Part of a small language model's weights: vocabulary 8192.
Each number is 50 + 12 x the weight over its row's rms, rounded and kept within 0 to 99. Layers, rows and columns count from 0. The size before them is the row's rms in percent of the matrix's.

# up: layer 3 MLP up, 1024x256, rms 0.155, rows 768-781, columns 0-255
# down: layer 3 MLP down (transposed), 1024x256, rms 0.15, rows 768-780, columns 0-255
up768 104:57 51 42 59 38 60 50 30 48 66 49 47 33 53 39 62 44 46 59 52 30 55 48 55 65 71 54 68 44 55 62 35 41 42 47 50 43 60 56 56 45 63 49 57 49 55 36 35 65 38 40 60 57 64 68 46 47 49 40 36 48 54 60 40 35 55 55 41 32 47 31 62 51 25 28 39 47 60 37 36 22 35 25 56 36 54 36 62 41 39 37 48 51 51 53 52 53 37 50 51 71 77 46 64 55 49 40 51 49 54 49 27 41 57 28 51 58 56 52 56 37 53 72 48 60 23 60 42 37 34 75 37 34 37 40 45 51 69 59 60 69 38 47 51 58 48 60 59 50 36 50 39 52 53 57 53 62 30 68 55 36 66 47 53 57 50 63 39 56 41 56 50 57 46 34 27 33 48 45 44 50 50 54 61 60 44 69 70 21 65 83 58 36 43 62 61 64 44 58 46 50 66 57 19 60 73 49 61 60 32 45 45 49 58 54 50 60 38 34 49 34 50 36 71 27 66 41 62 77 31 72 50 72 43 56 47 39 39 46 60 44 47 21 52 58 56 67 47 42 41 55 71 53 41 43 50
down768 105:54 25 43 41 38 51 72 57 34 31 49 51 64 31 45 56 37 73 68 39 67 49 39 61 53 51 41 66 67 55 53 57 35 47 48 76 53 46 47 50 52 63 62 36 63 54 49 37 30 35 45 45 53 50 63 73 42 46 62 33 49 57 57 70 64 81 71 51 61 48 60 54 39 75 62 36 61 41 51 20 42 65 45 44 42 49 54 52 67 62 67 55 66 25 44 50 53 57 46 45 55 57 38 60 66 61 60 62 53 67 64 41 44 66 47 51 58 53 47 46 49 65 70 36 49 47 34 59 63 59 41 73 48 65 68 53 34 71 29 39 69 58 43 52 46 48 45 66 50 48 48 56 37 59 71 60 39 52 27 65 52 53 43 42 71 58 53 50 53 53 46 67 34 63 44 77 52 49 52 39 48 51 69 53 36 64 44 67 52 59 50 57 39 30 67 45 59 33 46 68 35 35 46 50 53 10 36 55 50 47 43 48 53 53 55 48 27 48 60 54 58 49 70 47 49 56 62 36 26 58 44 51 35 46 75 44 40 57 30 62 44 48 64 43 42 44 22 42 39 48 65 43 55 46 61 43
up769 107:54 55 42 49 61 46 53 38 48 53 49 76 50 46 37 54 52 35 34 23 56 53 32 94 41 60 51 50 55 34 45 54 31 44 64 55 50 47 43 57 58 56 51 56 63 47 40 51 54 56 44 37 51 57 43 60 49 35 25 40 70 60 50 21 35 49 58 44 42 60 44 44 35 51 52 62 50 63 40 34 65 61 58 57 42 46 70 48 36 42 49 49 56 33 25 68 61 62 78 45 44 62 48 37 72 55 47 56 55 45 47 37 47 63 41 42 79 41 47 40 53 52 48 53 34 39 58 39 47 48 52 63 60 59 44 53 32 46 36 62 66 54 38 48 63 52 37 50 31 54 52 61 35 53 47 39 46 48 59 41 39 53 66 50 88 55 42 48 50 59 35 55 51 32 45 56 47 43 36 33 44 52 75 44 54 56 30 42 35 53 66 51 61 38 40 81 71 48 46 37 78 79 46 54 49 28 65 66 75 52 40 45 54 61 67 43 37 54 34 67 33 55 74 36 59 52 41 46 47 57 52 37 55 51 43 52 49 53 56 53 55 54 48 69 80 49 68 65 60 25 74 55 62 61 50 50
down769 106:53 59 58 46 65 48 62 26 55 46 57 65 47 32 49 57 67 57 37 45 34 27 55 51 51 39 65 42 60 49 47 62 38 67 46 46 59 52 45 36 67 52 54 33 47 38 41 52 57 63 53 45 79 57 68 39 56 28 60 71 70 42 52 58 53 20 46 65 48 56 44 77 56 54 51 36 41 60 46 53 66 47 62 43 59 49 63 43 56 42 37 41 59 36 46 43 78 65 50 46 21 43 67 36 46 45 32 63 44 49 55 48 70 52 56 64 33 33 68 47 63 55 29 22 31 44 39 61 13 73 58 54 62 55 68 38 44 49 35 48 38 30 61 52 42 46 48 44 51 56 42 55 47 46 38 49 68 52 57 46 75 41 37 52 49 63 54 59 45 59 47 58 42 64 48 51 62 53 41 53 64 68 65 37 64 32 63 67 61 58 60 32 42 52 48 44 54 35 56 40 63 64 41 29 62 65 40 63 46 43 70 53 46 64 40 62 27 42 62 47 56 25 59 64 53 45 50 54 71 53 50 46 47 40 32 53 41 64 37 65 36 49 61 54 57 50 36 56 50 75 54 60 30 80 52 38
up770 111:48 70 49 56 50 42 51 60 50 46 43 58 50 39 47 56 52 57 53 55 31 69 53 52 38 36 29 67 57 62 36 28 37 50 55 43 25 55 36 29 53 54 44 51 59 29 48 70 38 60 46 66 36 59 51 73 56 50 50 59 55 46 43 54 27 47 44 60 39 37 49 58 47 47 69 41 75 56 40 34 46 62 36 44 58 42 51 56 49 37 67 56 42 66 67 43 40 66 60 41 32 29 65 56 38 61 33 60 50 60 39 18 36 61 42 63 47 56 48 34 55 80 62 49 53 52 75 40 27 58 69 47 35 46 34 45 41 48 64 41 60 44 52 23 43 64 62 54 32 36 51 61 48 51 48 34 22 45 40 42 57 47 31 30 65 56 50 59 41 48 49 48 41 26 49 34 42 59 52 54 71 50 44 56 49 37 62 45 31 36 57 44 39 23 42 55 42 56 53 30 38 44 62 69 55 64 51 53 49 42 73 43 35 45 28 32 69 35 51 16 44 38 71 33 40 50 57 42 56 40 43 68 56 65 30 52 48 44 46 57 44 46 51 54 65 71 65 42 38 55 55 40 40 36 57 59
down770 112:54 59 48 74 29 59 59 64 67 50 59 24 47 32 75 49 53 57 45 45 53 56 48 46 55 51 57 40 77 63 46 54 53 49 54 47 45 38 49 46 62 22 42 43 41 40 70 42 46 54 55 70 47 48 62 50 81 59 53 52 37 39 59 50 63 40 57 46 39 33 39 61 59 51 52 35 28 58 65 68 49 54 49 52 53 54 41 58 33 48 31 69 20 70 28 65 46 72 57 62 42 39 46 45 44 67 76 17 51 52 50 33 79 67 51 48 75 59 48 56 41 45 63 50 42 48 51 52 51 56 45 46 26 44 33 63 58 42 55 41 46 43 40 46 52 56 60 56 65 51 44 56 53 45 48 59 54 30 57 52 47 36 62 51 40 58 60 48 24 40 46 43 53 72 57 57 40 53 31 46 40 75 54 48 47 49 63 53 47 43 49 52 51 51 74 36 35 37 53 29 63 66 46 57 42 68 59 63 70 59 65 38 38 34 26 60 70 24 49 60 68 38 70 42 66 49 54 49 45 29 68 80 46 45 54 62 69 52 54 47 42 59 44 51 44 44 80 40 46 58 44 56 48 52 57 56
up771 113:63 57 40 23 08 46 52 30 57 45 58 42 64 43 46 54 41 37 47 41 38 58 63 59 51 46 57 59 41 51 31 52 48 40 63 54 40 43 39 71 37 53 43 55 53 62 48 49 61 47 48 39 50 55 22 34 54 49 57 39 47 54 66 46 56 55 42 41 78 39 41 48 48 33 52 53 54 61 32 43 58 70 47 42 37 45 43 59 44 42 65 40 48 38 52 64 60 55 52 46 60 47 65 64 35 66 51 36 59 48 63 38 63 34 49 56 57 66 32 61 32 53 56 48 46 44 35 55 47 36 48 64 53 55 41 59 63 57 50 62 49 65 42 68 40 69 64 35 62 82 47 64 59 54 64 58 66 56 42 43 54 54 34 48 62 85 70 43 41 38 43 57 63 57 56 40 40 70 51 49 63 67 70 63 64 41 57 47 27 78 44 61 56 69 33 55 51 41 48 59 42 49 54 50 56 47 21 46 39 30 61 37 48 36 71 45 49 62 71 61 66 45 57 54 23 49 51 18 74 72 66 51 50 58 51 15 57 44 52 56 51 51 47 57 48 55 35 68 63 58 46 48 36 57 37 65
down771 111:41 69 57 46 31 50 46 47 25 55 28 66 68 43 38 53 33 60 70 40 46 71 65 52 33 59 54 40 51 47 32 54 48 39 56 62 67 44 37 50 24 53 29 76 38 66 26 43 49 52 43 39 65 39 42 60 57 52 35 67 56 53 43 58 42 46 59 28 57 52 51 39 39 40 45 37 32 66 56 36 78 48 66 67 40 49 57 47 57 44 36 47 63 65 56 63 53 38 61 40 59 48 47 52 47 41 49 49 62 76 59 59 38 54 54 36 57 70 36 58 48 57 55 52 53 47 41 60 65 60 54 53 36 37 59 58 20 45 40 61 38 57 32 77 53 61 60 33 43 55 68 53 43 51 67 33 55 62 52 27 56 51 65 68 25 49 68 23 56 57 48 50 47 69 48 42 29 41 53 67 36 65 62 61 54 61 07 55 56 43 41 43 62 35 47 45 56 46 38 36 47 48 59 45 60 60 61 32 61 49 40 25 49 42 60 50 55 42 50 57 58 51 43 56 49 48 45 42 63 65 59 50 41 26 79 55 47 62 58 34 49 51 67 50 57 61 31 69 43 46 40 55 55 72 52 43
up772 038:49 62 35 33 42 56 35 50 50 50 41 82 54 48 62 18 28 41 66 52 47 54 65 62 42 52 46 61 26 56 55 33 56 51 32 41 52 48 44 42 65 53 44 49 44 34 53 55 55 55 25 43 61 42 46 46 49 53 55 54 64 62 37 41 34 54 40 49 64 45 28 41 47 63 60 47 50 32 47 51 38 44 46 39 51 46 54 50 29 41 61 60 36 55 50 67 33 54 64 53 57 65 53 44 49 48 36 25 40 21 71 77 22 81 48 50 52 46 49 35 52 59 59 53 29 69 40 50 50 65 70 44 14 60 59 64 56 63 57 44 51 61 64 63 28 66 49 52 56 28 53 77 73 39 54 40 51 47 51 55 46 55 73 63 72 66 33 15 51 70 41 54 59 49 60 47 63 50 44 39 46 42 30 37 50 52 39 36 59 44 70 52 36 77 52 51 46 52 53 46 40 61 41 40 38 63 48 45 32 45 58 56 44 43 56 45 57 43 52 47 44 60 41 41 53 36 49 40 60 49 45 49 43 66 70 45 76 19 40 50 50 48 44 61 48 56 68 75 51 58 43 42 46 40 51 44
down772 045:39 56 52 65 67 60 51 50 74 58 36 59 51 43 30 43 61 50 43 64 59 44 52 63 64 56 43 52 66 28 56 79 39 40 53 46 59 57 64 55 41 42 39 53 08 54 65 37 59 58 53 50 33 45 31 37 81 47 60 65 38 44 66 63 39 48 41 54 52 60 35 51 50 45 41 59 55 63 45 50 60 42 66 70 44 41 69 51 30 36 61 49 62 61 53 35 67 26 57 54 67 50 48 02 52 47 41 71 60 40 63 57 55 53 55 84 36 62 47 52 61 33 42 51 50 67 74 33 63 47 74 65 31 41 54 51 55 51 45 36 53 59 63 47 57 48 23 51 60 50 51 56 48 40 52 51 29 38 63 44 52 46 38 60 46 46 68 75 57 47 51 53 48 39 64 42 48 62 36 56 64 44 44 44 47 65 34 56 36 53 43 25 42 48 50 53 57 51 65 42 60 41 42 36 43 40 40 60 63 34 40 64 61 42 55 50 35 49 62 52 50 47 50 54 61 43 44 31 17 44 64 49 61 24 55 47 61 55 47 57 62 55 56 54 69 37 47 59 63 51 73 50 39 59 67 48
up773 107:86 67 51 58 48 49 62 58 40 39 72 65 65 51 51 26 72 49 51 42 49 44 38 62 25 62 51 66 56 36 59 34 85 55 29 46 69 41 49 22 54 58 39 51 62 52 53 52 25 65 47 55 53 53 40 40 65 47 55 65 55 55 57 65 38 51 54 56 27 36 58 62 47 52 58 57 57 55 69 53 42 43 43 61 29 44 48 58 56 71 46 63 32 61 45 33 53 50 54 39 44 63 52 59 55 71 57 56 46 50 30 45 62 61 38 34 54 63 64 64 56 55 60 69 38 56 69 41 66 55 47 36 57 50 36 48 61 54 66 41 64 41 51 60 48 53 57 36 52 27 45 46 66 49 65 36 49 66 43 41 49 47 48 49 46 55 72 52 40 70 34 48 33 32 38 62 72 46 43 63 55 68 43 59 42 47 30 52 32 44 45 55 56 35 44 63 58 38 63 47 60 53 42 52 59 63 35 43 49 40 54 28 73 58 44 35 75 45 70 67 48 52 59 51 30 59 38 73 61 36 58 47 53 46 58 52 30 52 32 66 58 41 44 65 45 84 61 47 39 43 56 31 52 69 38 59
down773 107:71 58 40 59 29 56 39 36 64 43 73 72 42 70 43 58 50 58 69 57 55 49 66 36 34 65 55 48 41 27 40 37 72 57 40 39 62 53 52 60 47 43 69 50 57 55 42 37 57 58 32 48 61 56 63 47 47 51 61 53 40 70 53 65 49 64 35 60 40 56 33 30 55 36 47 35 49 40 49 46 52 39 54 48 59 51 51 47 66 45 52 39 47 54 26 79 64 53 50 42 51 59 46 53 61 51 49 52 43 76 58 52 57 54 64 42 72 54 58 25 70 55 55 55 45 37 30 58 39 61 45 24 60 68 39 35 40 56 70 42 43 32 43 62 59 45 69 71 60 49 47 28 57 51 37 63 51 70 63 63 39 58 28 45 69 63 47 56 57 30 48 45 39 53 27 52 49 58 52 68 42 52 53 58 41 32 53 63 38 70 50 64 34 53 54 46 58 38 32 49 49 36 53 67 65 56 33 56 63 22 36 60 37 49 50 61 39 56 33 45 46 45 52 16 46 40 33 46 26 51 68 47 52 53 36 52 42 36 45 49 48 67 56 28 70 71 56 69 51 32 37 41 56 50 71 34
up774 108:70 58 27 45 56 55 52 71 40 58 47 49 66 46 51 59 24 37 66 65 54 67 40 54 39 49 51 62 43 45 68 40 42 62 56 52 66 45 44 46 53 47 43 41 29 41 52 53 57 51 45 75 44 47 68 52 43 45 36 70 25 51 59 59 37 61 45 37 51 46 53 56 72 46 48 33 65 35 45 42 69 74 59 60 62 40 41 46 52 70 63 56 45 56 30 40 47 50 55 77 61 46 46 42 42 51 51 49 57 70 42 31 53 50 41 38 58 63 48 59 42 56 42 52 41 32 47 35 67 36 41 60 62 49 43 36 57 62 60 59 57 55 34 50 53 54 31 38 53 51 40 55 51 44 28 33 69 32 48 58 24 37 52 77 55 65 30 37 40 64 45 38 62 57 51 54 56 44 54 65 47 36 28 36 59 43 34 60 54 71 58 44 75 61 39 51 57 44 28 48 49 68 38 51 60 66 37 47 57 47 55 77 50 42 35 67 56 66 53 37 43 52 49 29 62 77 49 64 26 32 59 52 66 57 64 61 43 43 37 76 56 36 56 32 48 45 62 89 50 48 44 37 38 58 66 41
down774 107:54 41 55 42 45 51 50 49 62 59 23 52 45 43 63 53 39 64 73 59 34 67 32 39 73 41 62 54 61 56 41 35 31 58 84 41 53 49 50 59 31 52 52 15 32 41 42 39 64 20 61 51 30 58 50 32 51 54 50 67 67 54 58 73 55 51 34 48 63 31 71 56 53 54 51 46 37 42 52 43 47 32 51 43 72 48 47 67 59 47 59 61 48 59 39 44 45 25 41 47 54 47 52 50 53 30 44 61 15 47 68 51 42 44 57 43 52 41 33 29 40 49 32 52 41 58 36 48 69 60 58 24 25 57 42 28 57 40 54 54 49 54 49 59 41 53 41 49 39 53 44 40 55 60 34 65 41 44 48 49 48 47 55 50 54 35 46 44 61 55 66 51 56 27 42 57 60 48 41 60 46 31 61 07 43 61 61 69 57 38 49 27 65 63 51 49 43 32 53 43 85 71 72 66 77 57 44 50 51 53 52 55 38 58 61 39 40 62 43 46 50 44 57 53 65 28 43 60 33 62 45 38 53 55 37 37 42 61 47 47 51 67 60 42 42 52 50 50 47 58 56 38 55 52 47 60
up775 105:57 59 27 42 55 39 47 49 49 37 52 38 72 41 54 25 38 36 65 35 49 64 52 56 55 56 54 43 19 53 56 43 50 41 44 67 50 33 55 53 31 56 58 51 60 34 77 49 45 50 51 45 41 44 67 37 23 35 65 57 48 56 53 38 41 70 56 53 40 46 52 78 47 51 49 61 37 21 65 32 78 40 64 51 36 65 59 62 40 42 62 45 47 39 47 37 34 67 47 62 61 40 60 59 65 47 58 64 46 55 54 48 40 71 46 51 60 51 58 51 41 31 31 50 67 55 48 59 53 74 53 29 52 56 58 51 67 46 49 79 49 46 67 51 44 43 63 51 39 59 45 48 57 59 43 48 27 50 52 83 59 50 70 52 52 64 52 53 40 73 58 53 28 51 74 56 64 57 49 34 47 23 70 61 44 44 58 42 67 57 14 43 60 58 60 45 66 53 47 62 57 78 53 71 52 46 57 49 68 27 48 37 49 61 53 45 53 39 39 48 50 53 43 60 49 37 39 36 53 49 62 55 18 50 52 41 71 59 31 45 55 47 36 45 49 59 62 57 44 59 50 49 32 70 61 51
down775 106:31 22 30 58 51 57 47 66 57 51 35 52 50 50 46 64 67 45 36 39 59 47 54 47 59 56 53 52 72 42 85 44 39 41 31 68 46 61 55 52 43 72 65 54 56 61 58 26 51 49 31 43 45 32 45 45 35 57 56 44 30 48 58 44 52 75 44 49 58 62 47 53 42 62 37 64 42 49 49 32 40 39 48 44 65 63 42 60 84 53 47 53 55 51 36 57 68 45 53 64 61 54 55 63 61 45 55 50 40 47 45 58 47 45 58 69 76 42 43 50 42 55 49 43 54 43 27 40 57 62 52 38 32 61 43 46 54 55 38 62 65 51 43 51 40 48 65 34 49 48 17 57 43 63 54 42 58 60 43 46 40 43 61 61 65 43 45 69 56 48 39 53 41 23 56 38 51 68 55 35 29 58 66 65 14 43 49 49 60 49 36 35 32 49 47 38 44 61 37 30 54 30 36 26 58 45 67 40 37 49 57 47 63 71 65 41 62 54 44 55 34 49 54 56 38 61 55 42 68 41 59 46 19 30 47 71 49 53 38 32 48 58 70 57 69 61 56 40 49 54 56 54 41 12 31 41
up776 091:50 66 40 58 35 30 46 69 63 50 35 64 45 29 37 42 53 36 57 32 49 33 52 63 64 56 50 37 66 62 51 52 53 61 38 62 65 51 39 68 52 61 29 56 44 33 42 53 55 34 44 46 52 50 60 21 30 76 45 45 45 49 44 69 45 55 51 53 72 55 28 33 56 69 51 62 46 49 59 34 43 47 43 32 45 53 41 49 32 43 49 48 45 77 73 61 69 62 64 43 57 65 41 46 64 22 49 53 40 19 41 37 45 43 74 64 58 44 54 61 52 66 51 47 34 47 39 53 20 60 55 44 56 48 38 37 33 53 60 67 63 30 58 41 38 40 50 49 53 33 67 51 59 46 37 30 63 54 55 63 40 55 48 49 47 36 45 58 55 59 68 58 65 29 62 42 59 58 54 41 66 45 74 39 40 47 44 46 34 47 57 50 57 35 40 50 56 58 55 32 85 36 55 54 39 39 48 50 59 45 47 38 56 57 78 61 43 52 55 54 60 32 44 57 55 34 64 56 61 70 56 67 50 31 61 56 66 52 45 68 54 46 41 24 42 43 53 60 40 62 52 40 32 54 54 80
down776 098:63 44 63 63 29 47 42 50 55 69 36 35 52 55 59 48 58 56 43 47 58 54 46 29 60 55 46 80 50 77 66 48 39 68 47 45 57 44 38 23 46 56 44 38 56 59 68 46 49 60 64 12 62 36 55 44 49 33 50 52 40 52 45 56 44 42 39 49 29 40 48 50 51 46 49 39 56 61 79 43 52 58 44 42 65 58 36 68 78 50 71 59 54 54 25 33 42 59 50 44 63 30 48 49 46 37 43 53 32 57 29 33 56 62 38 68 58 48 56 63 60 37 60 16 42 51 58 50 48 64 69 63 27 37 40 40 37 53 52 55 48 50 44 38 45 30 60 34 51 54 35 38 53 54 57 54 48 57 39 51 44 25 48 49 54 48 62 76 72 86 43 34 75 76 49 52 54 33 64 31 69 56 64 40 54 47 53 48 42 66 35 55 36 36 41 68 46 42 33 42 30 34 46 45 62 43 67 39 50 69 51 48 37 43 45 58 51 43 67 40 53 48 58 39 45 40 46 49 48 59 49 38 67 65 42 35 47 43 59 55 45 46 49 61 63 41 46 62 29 60 55 58 74 56 63 42
up777 025:54 59 39 44 65 64 46 46 60 50 35 48 52 56 50 40 40 51 39 52 43 54 60 41 68 28 47 32 42 60 60 45 36 44 56 48 56 46 34 44 39 52 42 59 46 60 45 49 42 46 42 61 44 78 55 36 50 46 36 51 75 39 47 36 43 62 50 68 57 57 61 54 55 37 61 72 46 52 57 48 29 45 50 54 52 40 45 39 40 35 42 61 63 57 68 50 48 72 52 43 64 42 51 43 24 44 28 50 58 45 46 54 50 51 50 41 73 49 51 63 54 50 34 71 38 55 40 75 32 27 48 43 54 80 36 66 59 47 57 48 56 57 42 63 51 48 41 48 51 45 48 58 61 41 78 29 59 39 61 55 72 35 44 76 51 53 47 26 41 50 71 60 31 34 59 52 54 62 38 61 56 66 32 36 52 36 58 16 20 33 39 62 54 51 55 51 46 63 51 72 53 38 28 53 41 54 41 47 28 68 41 45 51 46 46 49 72 48 57 42 30 54 50 65 40 25 38 65 34 42 47 33 54 49 48 54 33 47 68 57 65 73 51 53 41 21 49 64 21 49 51 24 47 56 33 37
down777 032:42 41 67 35 73 49 63 61 50 61 52 31 60 41 44 49 48 49 55 58 20 45 64 51 63 43 67 72 58 36 54 52 53 55 54 52 50 45 50 57 62 42 53 45 53 55 45 38 39 65 49 52 52 53 41 46 49 56 66 43 35 52 55 54 53 61 34 58 38 42 65 47 40 47 45 52 44 31 51 71 69 49 28 70 47 47 55 57 53 57 21 42 35 52 54 36 38 41 30 74 54 34 40 51 42 38 52 37 53 52 58 49 62 44 42 61 50 42 48 73 51 67 73 70 48 52 32 48 47 52 25 46 48 19 71 49 58 63 56 37 51 47 41 47 54 58 63 41 51 13 42 38 46 40 54 55 56 64 69 62 63 67 62 49 56 55 55 54 59 47 63 52 82 58 53 47 62 36 50 62 35 21 48 70 61 85 59 43 33 53 51 35 63 52 59 43 63 18 49 52 57 41 65 33 43 47 41 55 53 65 55 47 34 44 40 48 48 59 56 52 80 72 44 62 73 51 35 46 37 59 63 48 42 49 72 55 48 49 54 57 49 80 08 35 47 37 60 38 56 40 55 52 44 51 55 48
up778 112:37 75 29 69 40 33 40 44 71 50 62 53 57 72 56 12 26 46 35 58 51 47 24 54 51 49 24 45 41 34 69 39 25 48 50 50 62 62 59 45 25 65 42 39 50 46 37 57 52 31 80 40 53 41 50 39 34 43 51 52 62 54 47 58 32 41 66 45 63 65 50 58 34 53 46 58 61 62 52 55 57 43 67 70 41 55 75 27 23 64 30 63 48 54 53 36 47 53 33 61 53 53 45 54 71 69 31 48 30 50 43 66 45 66 76 57 38 41 61 48 59 53 59 47 38 68 37 57 45 36 47 38 48 54 57 64 46 74 61 45 62 44 49 51 47 63 61 50 52 42 48 43 45 53 46 53 45 61 49 27 47 19 58 47 33 38 47 36 50 46 36 31 54 44 48 51 58 46 56 67 51 51 34 25 60 49 35 42 43 53 43 58 42 67 46 49 35 60 58 51 52 52 25 70 34 56 45 58 52 46 59 56 54 59 69 23 51 50 46 66 52 48 40 45 45 60 58 34 59 79 46 54 45 55 41 42 47 44 53 36 55 52 61 51 46 33 43 60 45 57 48 43 42 51 34 80
down778 110:48 51 48 59 35 63 61 53 73 31 45 26 42 38 58 42 45 43 47 55 69 49 61 18 22 57 27 48 55 32 71 33 42 63 44 56 54 46 43 28 68 36 54 67 59 44 74 59 46 52 51 52 50 31 56 24 39 52 73 62 58 43 77 54 48 39 48 51 51 29 53 50 53 42 33 49 44 58 37 52 43 52 44 46 77 50 55 43 59 33 54 69 54 44 58 62 57 46 58 56 45 54 42 55 54 44 57 64 38 55 31 39 32 55 69 53 60 39 59 40 71 61 40 42 34 46 51 55 46 60 54 45 57 51 42 45 34 42 30 55 83 50 30 42 59 70 50 38 40 55 50 37 62 51 55 38 47 58 47 48 58 43 49 48 25 52 43 52 54 39 52 52 40 62 51 55 35 35 39 60 50 58 44 51 44 32 52 61 71 65 61 45 43 32 51 38 27 46 70 77 42 50 42 53 35 52 49 53 41 53 32 50 49 53 60 69 29 46 49 57 56 37 50 64 49 61 65 38 60 65 57 66 14 50 24 48 37 68 29 66 84 44 64 47 62 34 42 55 79 53 49 50 50 48 49 62
up779 116:71 63 38 44 59 65 21 44 54 82 45 64 48 67 44 63 45 64 42 35 40 48 39 47 28 66 45 64 18 62 54 50 41 42 29 42 50 67 45 54 57 46 38 37 37 22 72 39 35 54 51 46 70 51 48 51 48 69 52 60 36 26 60 50 32 70 62 38 49 57 69 38 37 46 49 39 53 42 81 43 67 32 48 64 57 61 55 50 43 38 39 52 35 76 34 44 47 63 52 39 52 61 33 30 40 57 62 54 55 41 39 52 63 62 57 38 49 55 62 28 46 60 48 55 42 42 78 54 44 62 38 50 58 46 56 53 34 43 60 57 47 46 33 63 60 33 46 59 57 43 59 45 55 46 51 44 53 51 28 31 66 36 69 65 55 68 51 50 39 51 59 55 39 37 50 71 73 57 46 49 56 45 51 45 50 43 69 52 61 34 54 73 61 73 57 56 41 39 67 39 51 41 47 43 56 60 69 58 52 74 53 48 44 44 48 48 68 57 60 62 36 62 30 50 48 75 44 57 56 57 62 39 62 57 37 86 39 53 52 44 52 62 55 45 42 62 60 36 61 68 48 52 49 40 63 32
down779 111:60 73 54 39 54 57 52 51 62 30 57 55 53 55 57 29 40 46 48 47 37 73 38 34 54 81 27 47 43 77 34 53 34 53 45 64 47 71 56 53 44 59 50 42 40 52 59 50 79 63 49 51 44 47 31 69 66 52 46 48 62 60 54 50 59 44 57 55 24 67 34 71 64 57 73 40 72 37 38 62 68 57 43 66 50 52 49 48 44 12 43 17 60 58 58 57 39 45 30 57 54 61 37 46 32 47 65 29 42 51 42 81 50 48 33 53 51 27 56 35 38 59 48 54 57 39 68 40 60 53 47 59 48 59 64 45 60 39 51 51 53 43 70 43 62 47 38 70 56 67 46 49 40 47 62 55 65 63 44 56 40 63 42 54 53 44 42 53 58 75 52 48 51 67 51 35 85 37 33 56 32 60 64 63 49 56 40 51 42 42 39 75 55 54 69 46 60 39 69 35 60 46 55 48 53 49 48 29 51 52 23 49 52 51 53 45 68 63 54 62 62 35 60 43 50 58 69 45 50 44 41 55 53 71 47 55 49 31 66 51 59 47 38 57 63 47 56 49 69 49 48 66 62 56 63 42
up780 086:71 42 44 40 48 66 22 64 58 35 50 53 57 45 51 47 70 65 57 21 47 72 51 22 53 58 63 56 56 51 43 45 44 47 43 45 60 23 22 70 39 67 55 48 68 40 34 62 57 56 59 52 38 43 48 79 56 38 66 35 55 43 44 27 67 43 53 36 58 49 58 63 51 51 44 44 31 46 44 58 39 45 53 61 37 56 66 62 18 57 68 35 45 48 48 57 62 54 43 54 73 33 47 48 61 45 56 27 37 60 64 71 58 55 60 46 48 44 51 37 44 53 51 38 47 49 65 28 55 53 56 53 25 50 45 42 64 88 39 40 40 48 37 46 42 55 53 46 57 44 59 50 65 61 39 59 55 36 48 33 37 45 59 36 43 49 51 57 47 62 46 63 45 61 54 31 41 71 57 50 59 39 45 34 31 55 29 44 44 65 53 70 52 76 74 41 57 62 48 61 56 45 24 48 48 60 42 42 56 64 37 38 52 34 43 36 45 51 62 45 60 49 51 64 36 70 50 44 35 56 67 52 53 63 35 62 78 80 63 58 48 50 69 62 63 44 48 54 58 42 68 57 44 54 66 47
down780 088:55 48 56 38 53 63 53 43 39 43 14 33 59 45 32 53 41 48 74 62 44 57 49 62 41 55 62 44 61 28 49 56 44 50 55 73 72 44 45 31 44 36 56 47 43 50 51 35 66 34 72 66 47 49 51 45 36 53 35 65 29 53 61 61 46 70 40 41 53 53 40 46 37 52 65 39 57 82 41 52 46 52 79 35 52 48 58 37 44 46 63 65 47 42 26 54 40 54 52 40 55 52 33 34 44 41 67 66 39 62 56 37 52 43 49 44 44 33 51 33 75 36 43 33 59 65 42 48 61 50 39 52 52 51 73 44 49 53 62 52 63 74 21 42 29 52 57 65 43 30 50 47 74 53 57 45 51 36 58 45 61 39 52 34 53 30 48 56 59 61 62 66 46 45 35 62 34 22 58 45 63 38 51 65 37 57 40 76 65 60 29 47 51 45 58 43 29 32 53 51 56 52 51 54 34 41 55 63 60 47 52 57 49 55 40 39 43 44 53 48 47 21 45 37 64 48 50 51 63 35 46 57 51 49 50 24 53 56 27 34 42 54 44 51 55 72 50 22 62 52 55 58 64 40 61 16
up781 029:30 56 56 57 59 45 28 73 23 52 53 74 60 40 62 46 46 36 64 47 32 67 53 45 43 56 75 37 44 20 59 35 44 46 58 50 40 45 42 57 33 48 49 35 70 40 63 27 54 36 50 60 56 47 41 59 39 59 40 75 64 48 34 38 29 55 48 71 76 43 41 48 41 46 30 53 50 61 53 47 28 61 48 51 33 43 49 62 46 42 74 60 55 66 57 54 44 42 47 36 33 64 35 69 60 48 46 39 52 27 44 45 46 70 31 57 51 53 50 53 65 50 44 48 48 50 53 62 47 50 50 40 45 60 59 54 46 49 20 45 66 40 29 61 37 38 20 44 32 63 52 48 39 46 68 47 33 63 39 63 53 50 51 44 64 35 59 44 50 62 66 47 60 31 52 55 59 48 69 65 41 61 34 58 24 41 55 33 32 43 49 35 54 48 48 65 59 53 69 55 55 52 56 40 38 22 50 36 23 50 57 59 48 46 52 65 64 73 74 46 26 64 30 52 36 41 40 77 44 49 49 43 35 50 71 39 47 44 48 37 42 47 52 38 59 51 48 42 57 57 57 38 51 43 56 59